config.yaml
hidden_size: 192
head_dim: 32
intermediate_size: 384
norm: "layernorm"
norm_place: "pre"
rope_fraction: 1.0
attn_scale: 0.177
init_std_qkv: 0.0361
beta2: 0.99
warmup_steps: 280
decay_fraction: 1.0
Each number is 128 + 32 x the weight over its row's rms, rounded and kept within 0 to 255. Layers, rows and columns count from 0. Numbers have three digits each. The size before them is the row's rms in percent of the matrix's.

# layer 6 attention key, 288x192, rms 0.0452, rows 91-95, columns 0-191
106:174137131164170153170128130094141155138074084187114149089121065106134110102161128163114137169121112122105204156171124102117085097102108128109188078125117131128156086178116138091069080073147135138101146136110212190145130129126134100086151092108106157133129185150108126084114125143202127112129131075143082129077195113138132117097146173149137096163127100181157165136176113162176102124193091094105075117125081164097126104167118090052127103084140137165158116117183083119104185101144143131138096118140181151159163118169115126108070150125145097144123147147110128192111095157186168168
099:173132130115144193110161117164137155179173180170160162151165157024117101086097120120106195166119146097156147169101104148109207066144104144119156033183145118102093095091109082105123117139118110160139129119162154086146127109157108133124166113117076048122147117104101136166105166193094160133157148135142124113147144122089141101095119135132097154106122181071138175142117190091094124127056099084069149148090153065128139171128123174124158116163177166189132093109132128094158128177119123097124108122077128088129144141115186134135092130158149160143094106082096151136117139085143124150
105:092182176188119076169142096128114131189107186135054132083111147165160140123112131128107087096238126121130106155110142116188150164085149130129149059170147152110161145112116135103132173167153145119125130127125139140105131117164201114160183124104160131084102067131142146155145122164113159125141137139072094086093103145122127120130154133120145157116174180107104083118129083177116099147154106129124083158098076166191137078094127092126106158106062109107067103170179078166194127127084142097148074108111106131141180107176160102129145145106155100146081088124117149087158171085161170132
102:102173156123146186092115124161122132190149134082169127102107138119108124085155084153127117082111140131080158115155119152129042131127122144133173180101105109163137185162164107148154101100144119115115090110107150176111072167092142163131129094111078149159116078083087146128137104146136154108127205188101168140152162158118102142165122151173084024110131129092190078133093178124194183123187084123133091094099112178104125099098111118151153159111155134105119118096136180188065106125137164147177117191100138136164102149103144112164144141121133121080112170115071111138065121189123096124
102:122098119179067105126082144100086213138082118107114109131101153073165136179078088095091056113095130137121141185116133123077121113117086156145150072078089102105153145081192091145130161102138098151148131126117122147160135102147167062064139086121177133186126169135135124153126155150092173108130097135136128111147121172098145147132152103131108160118150108109099091087150194087137097079179098092102172103154127221117165101106151106143128056139160117161134144164133099098150111180142100078114120041164145146178099140113109134161127107154173123095098194126153104068133124152117102118
# layer 6 attention query, 288x192, rms 0.0461, rows 92-95, columns 0-191
096:157076110186199141136207161146140128115131130120139109078128142187135158135172126138109115147050151091140101110132152172081089090111135200114134149125093116160081142194195131112180112149107117150087088072181115145137144157168101091074106158122186148146108150153118145115119106110141131114131196118166142126152129181142122157141124165118065155137120149139158100107123133123111164075184100152105108122081091079163177122110108126131129186132094128129115124078155155126126090135132115120118147132141163100085194143158071157170163136042078109083081076156170140118158172058155149148
106:117145093111094132144127099107155095119177165062133123126133118154140113073176163106113113108141127069090109119116142103143113112166112123131187096144166133107130159119151135151095104125070127147133156201167051133164145126117094112114156118039166082136119167133124122189144117190210091146127152135104155109118136132150115079084066191111150200090138195137121082092136149162123105117067142174141144110127166094179143090109215116097100058148154131060141126150179093103139122145113127155137062151121135187119180111106110061133111153134174133128056133125109097124163101126113135121
103:161139144189122197055041179148147156168142166174177144156203161182204114107158135144061098091127075116110176126113104158115104110092125148064138145115141137165172098138144088148160109123145186128061067126129127142192140124106142156145086130153134123114136058095171157145121170064162096199149090099100080137083213133115140122116126116130133143162158104145115151114088126107126122150120148090115161139129176143175120134161136186130150112111143153107077113102092138107161114140105106163130098138096117144120118147112123146072064117181081093153132168094105139139119140142156108087
101:140119133128113132168082110177129070098138145139101081094121139098119118157110137138188158050116143112142136107112146195050124100090121132112095147143043125147144108142154121151136155071095126124076159162148168157094075109117188126111192113125153153164183127150127203117093142161062112087083116110114114092155165136151057128121138097195095140093114180110128125051114185153126091123108122147174134160100188121155115161118196113130089122170152082127093119095124124143140128072110107134154156146116120149155118080099164167151068099105165170139093095142135070154182161145071128148
# layer 6 attention value, 288x192, rms 0.0392, rows 64-76, columns 0-191
107:136104067116180133154150151140120115180138094128104116094173085148165191138154100134167127137109161060134085141089168107115094166072097130125139093155109184148127109156112154134131127147119194088163119108203086146130137159125146157107159104164104102081091089105198111090174141114131130092128073092138119155176157077137077182113129114134101108093133171111157118111142179141132139124091113129096099134104113086174104173114203093102141088122178082106145083086138188080163172152120118110173118165145099134127141170103149160098028135085080168083140090157180091102104166129125115156
100:145152114130114117175122154160133133058133120121124130154100074166118135144164155127143092086115126129153106086098111204119104134117084105202144135098114071088086191137098106172151119150100114040093154100121121128156129117115100125096116126088186124125101190108050134119118161107135137169156127181200104149136154136074075111077087076133106075114212138083124082079095144137202104086072130171158146118151134145070034111120100117144161140144124154175130111103163135105082155118125142121156140124080176114111152146093155150111123197158149088109148140107094111150172124109095149134
094:113133141145174131098132174095134133177096201168109141154085120104183090094160107128129075112094153192085174099129115178103166103130122190119099136161144124100139136110124160108149143105096162150120137165118172132118107203094213111131082112133204142119064096067129114150090131096092131120104172139107065126109129111107141122168179129101107089101123099170106048085154153159161111162172104091115145117177113134125096119156082126106104174108077127112132101129125079143099166123122122117203178078120112120091092109062160132164126086133142104127154128142195167123149107062190164146
097:141115102183078140144072143130111122126100102159108154122137137119107128106134121105087161169128085111164134176075155139149095090166132133088090154175120094112131067101105135191134142057084125096047149157042130102198114068139124086139134173168115108099135158102097131150166082127142102146115142157186074151190140102096149159066145199148197116135155124133150143156147189099152138104104125124135146076162143095122160138126197133153086127197131147093098107204073102133126158123114140132135130108153163137202110192124133123132093099144083128166126087179106177161144123129127131118
093:130102134093082162065177197140133121150171126169165064169104197108152140096120144129187136102154131100090174136198158080103124129104111150148205125110138142109149101112102073096114077159141144075183141127065128144102123190116139170133137128156095091135088112189103069110105132131177129068114142145148120085091180122130120149105129169090137116102131125119140132135132203087129174087092117101180205123065075142126157164135111181117144098147158138049136108152119098133062130124162112166104145116164102099150163120084137156176144139112120098119143119178117165105117122160176171138
091:122135134134102139128130147165127111126049147116169147148117120151130108079105170203087177125171161121127129065158089149119148154118122133087099132162119138158063098147138133106151123127194076176112112193185125134153198172111132121139134149157057122113174119152136163082132145101120098148132145224123098167167106133123153166128173147081149152088178010145059155134109082090135056109120071130117161117068146085128113166122135163177084128117099121125081085106128095097188144126151084122127149097127128154113112114136143111139156106119139145113131065147128101084148076157127104173
101:106131072139111161194152113132118164069108169106155112136136167157107067136177097134103169128157125159217119119085109158126095104155140145109136139143094155129091169069109132128127099179161148173128065145136139145120134103142131105107089134141083099151150181137070091082089142128155124086060119068158203184162169075153147125126129113134154147165087139132139115147115078051135114104183113154159193104143165099099122090062123082110109132151156092072176126154161137138153158099112140136128149183111191158151112080157129095151084149095047114085126125149110130122088123138128149188
102:134117212144084186077203167148116125137159074159143182068146200096118137173167106120107072124089083174128098121097111176094139099121116097105148102143199107141151125139166113117142072103133130165145083122154143081169163157116118107122141099144088158110145133127118152098157180123126123088086185122121092125131117178116204174159111215114191149086215185184121120082107109059111135126159139062125115150165145154102100123099125135121079169176145161137128154116153125134120100161154106095051124135100129145119152158134148120126115113153159138125155165090135132120147068142126123129
097:146129146176113187127095146122118147067110128076152158072142181165121139109096104106142109121163083161141114123133123110164116113148142117184119130203108163141125166163123185114146098095163184091137095122093098157166074087121083161071108117123127145110140085133112199213109098057126101133146089117149103098093186123070206185109099206118179143210131109160085133096150154171163141124105165102103179158127157159113112095130088129138143163136149102134161162091149128119087192140121078128092150058115086110146118073167129147070097124116122098115133160130135131121136119138143161145
100:139146116133122129137154102139137166100161140131100120089110162123119101188118080151106107146199192161138146151133133148148174113111091122134163138110123126159186126119125091131207122110089145119133095063146185130101123156165115170142149145130109112094102043146054119088156145155093142076094106161103171125184100155121076128170147108162048022158131189094164108113130094124135121130115104100113168135104078115121123156128124123082089094124118122140140085123097061131158109144111116130126071166139154128078142149145089151053093088108140132045045080155118080101141167136164147153
095:117174145108069131121142155143198120125131032122182164130101147137123166165186190121128084083139140133097137134154135115158106164189129180079109100156141094104106155168169118126065143118136077144120083114102073118173137149163102133186086130083157120119162107145126115155159134203128121094077143139072104153093158123120132119138137068149145033113172100107137054081116094102175152124090201169152158163123142131152091097181158129113130096150089138111151134116116137102155133174186132114074105103142099090187117084171124141162165087157166148091139146116160111157086134138158125111
102:150061047197100067073168103166102195074104163114095135160169132103124130153121108123139162085079090110114117153148102157144040106104104132098159133138141182093159157119135161158186136108099108118149116138146098168123057164100136119150161100147149119155132208113129115101129123101137134143110163177118134140139125087124087139114099109134117162144110123105172147082146152085132185157096155063128093126113150194104053112132102139127117101078194084102103146177044067159143123147107110123133183122161151126116113117147159206136122118112112153065092137137155095138112145180123140160
098:185130184134158164191115126098139129164128144063096061121139160136107137192137102193103142169135108108077144121081139105100142141138140184181124127129136088133138161150133171102157117162127167051118180139110116084106163113137104097140182064151085124092089105125112046143146136095118115097106162124151122140159122093183142101122144113130178136161095124113116184112135056092061162130095162148104136095179151130079132162098121169137158161138164061140176205089120117171188104158139149107075091067122149184123108117117101105143127135183151156100170142182112116123136132173094120124
# layer 6 attention output (transposed), 288x192, rms 0.0313, rows 64-75, columns 0-191
103:112112179101115180056119134136084156091120132125146129156160132109108102150126199141118120108105163121147175148114100082101141126113145139097124127115196137101144121152076047112085078061182118146103074154134092148138107154159119115151165131173117093160105129153143156136094112106134063148106105109117175129120194138095148092134139121102153171122179199083122145095079136091137122119099132102196172134167156102085149110167090173198148154103071156117161186156120094107137079122153147083133151064095154167110121144155139071156181111117159074095122099110122167131181131177086061158
097:118092101074116108130112135109130102100148180137102132105130126151158164179161044115123124125113131124159155123160133154118125108100138128104184142166112108120118141202162146168145206115178114123147102133124124166147151134142164101115167077109145123122167075133154147095087131165193078087150125063108180154122225084076146113124100100159134164138123156156117199081160149146114118120107117120133142150170098107109153141169098069084058155061161140136082114157137099199050111122131068103150145178141079166144142116126117091097115141084143167153057102090165105101115136076153152094
097:159148193122127118111097123171156182136106136112119173114151163125116135095085139155148139168107074143150127155097105111160132092138111094136118038127109123125144149138071113095128141151152116106180141148162178104141137098099082141060132160158147090103140109111160106141130141117128135103094051207111052104113153096128140153148150123081105156143111130093099151194072135162125190149075107137084177170078099095101134087065080152190153142160102150162141111130148112125208172100080170121058116151129144099123139208118130140117141170116129115083125119090106172186137094161194163161
093:155151134114121108138107077118128120067182135138168099125094123175175142130181149139184063119094144176107131109180115151088176156186138099179078180073140129069125113165145139207101110122162126137147165103183109120109125113075140152145127104123148094117109137135113120113091160083113145186149187136066096133130136147165136097179070082121155092099163146067134094149180124122157092064124117045077141225130157142122152090109108119125204146141131140082121141137152144109112125119138071112143136086123063109164111183135134115149116130163114107093140127050095108125114102126134153170
092:069137128173142082100119100130141146087089086092134139043153103163113136166112140101086113151154082083157141162121146139056132118078123110087117146165117098160150152201108138095116098118098172142112099106147149113126139119076096139144093128166151106127126126135128139140168182078131051224166119118110065129151146107159122129190137122141187128196152103122143166140067074118161146147050121142131074133169143137090154128142123121098083091204095128121081162133203127121161152135096145086123151127108133064111129142201172104119114126111146129118167188171120153131128090152083152168
096:128108127132126150071143146155090093122092099145097155085110172153137149169122158130150137068126148089166145113074114196105152149172158068163119116101121098162150125080127123090128123099134116089084108086138133202141112135155154147031157146129109221141118092126137110133133067062120107191120118106097118167133145130105148125146155135129139198130042145112166157109119127160126129132139097148125124144153127181153093098127198060063144148110178132109086206166045161075069137127136150100129137137168159103118143151154062123126124147114106077128133185129114178161154152105145116145
101:127094146120132133124113200055108135120115139110119177099112140080082091187127122139141114103115111196154107104170149142163115155156119171142131120132162104106137087108169128079100176101105190140127199093141156108059168116181164095133165154099154199112128125090083213132111181133145111074192085154128178080126137184116121115053127079126085145136106128094127142131177157131108046095143108113157129115147125134196126153147180113069105124140147157100126148091151121140179151143135109114103124114148085112172145166113124160100100126131147090131122169131093147073103197078081127080
099:139160141148140080077116140130116131133106145144122174113116086214150148166137113109079163156167126104159099143137067149093150165145125153122167135112136079133122159175131145122200059149101149107119159091089113099144146136129109123051124156120044153145067151164098122109128107122179157168116121088081113168131078147194157131085137105111166176133124089085128107188229014122169121162136111097108146111171108160113135154173128089064110139179148121116103127150114185081154160108037140154110171118157128103150111156122136111131089146118106096086128141098125138130123151107113107152
101:098127128116147103155096066172135076118133196134121087104106057108142088165122161125124131148137125091150101104115102153128113158115121122186109134096122124174090112085150108118215139116122112119103187217102159118154128122135068104146092145112152127135119148126095126023146171099130098112140146137169143097113106087123168123111145099144206131137085176127209110138111180137129157134131147166092120114109105221130159173047112079130103165175140192125156123139161123073180157140067113158117122153148132115119133182105128116143130118181097132120109147078140116142111086046181112119
101:163126155149079086131154218144173097096087121067161119097167132102107117120116196180123155120086132085135089105082125112078141159127179153120076119144067105120115115163110161166077167160179140092127121133207141162127097114071139142101085101201117111145135126122120178110139157115116160073094109097114170125147144174112103108097047134115163155115107145055106181161148134083140096136079153133143126129132116133132090158122212152101097151129086116094122115159112104194111177075193187136121106126150102104085132145125127141139151143113153140111157131158119101153139194120052109160
089:121119159160116167105104136133125151100141144099137119183065130142169157149114090119052157121100137108130124142122184151157173118107006119110185137138114144074184209129144144107104116134141111046085092142138099151122089112148132116125109112192118115096097189062174139113162113114134143119148124128129104186132179112138152166139147169123137140104130154173115126130138139075159154088124123121188099065132109084115148133107132101076122191096154057093121145098173091092113056110114110148151157111167140128078162101171159074169105075122119180096154175097160158158100182125145116128
111:110106192055170113163092099137170114065149124097185097069146115137060133167150092091111092079137123092099148124089072116139113126127127152052113197134165102215130130123066151171092136163115182160167107050138164143151138097129103144137100164115110130135116131108137074131125150177191110100173147098134124110095141140227148146128124155088182152092091116096124144136165142127112123148116143125163120155167125139108155182126122166089100117088121105125144135145155114142145190113115186167113128121145142108140138172152073125140150131164132102122117110101106054072207145107064134123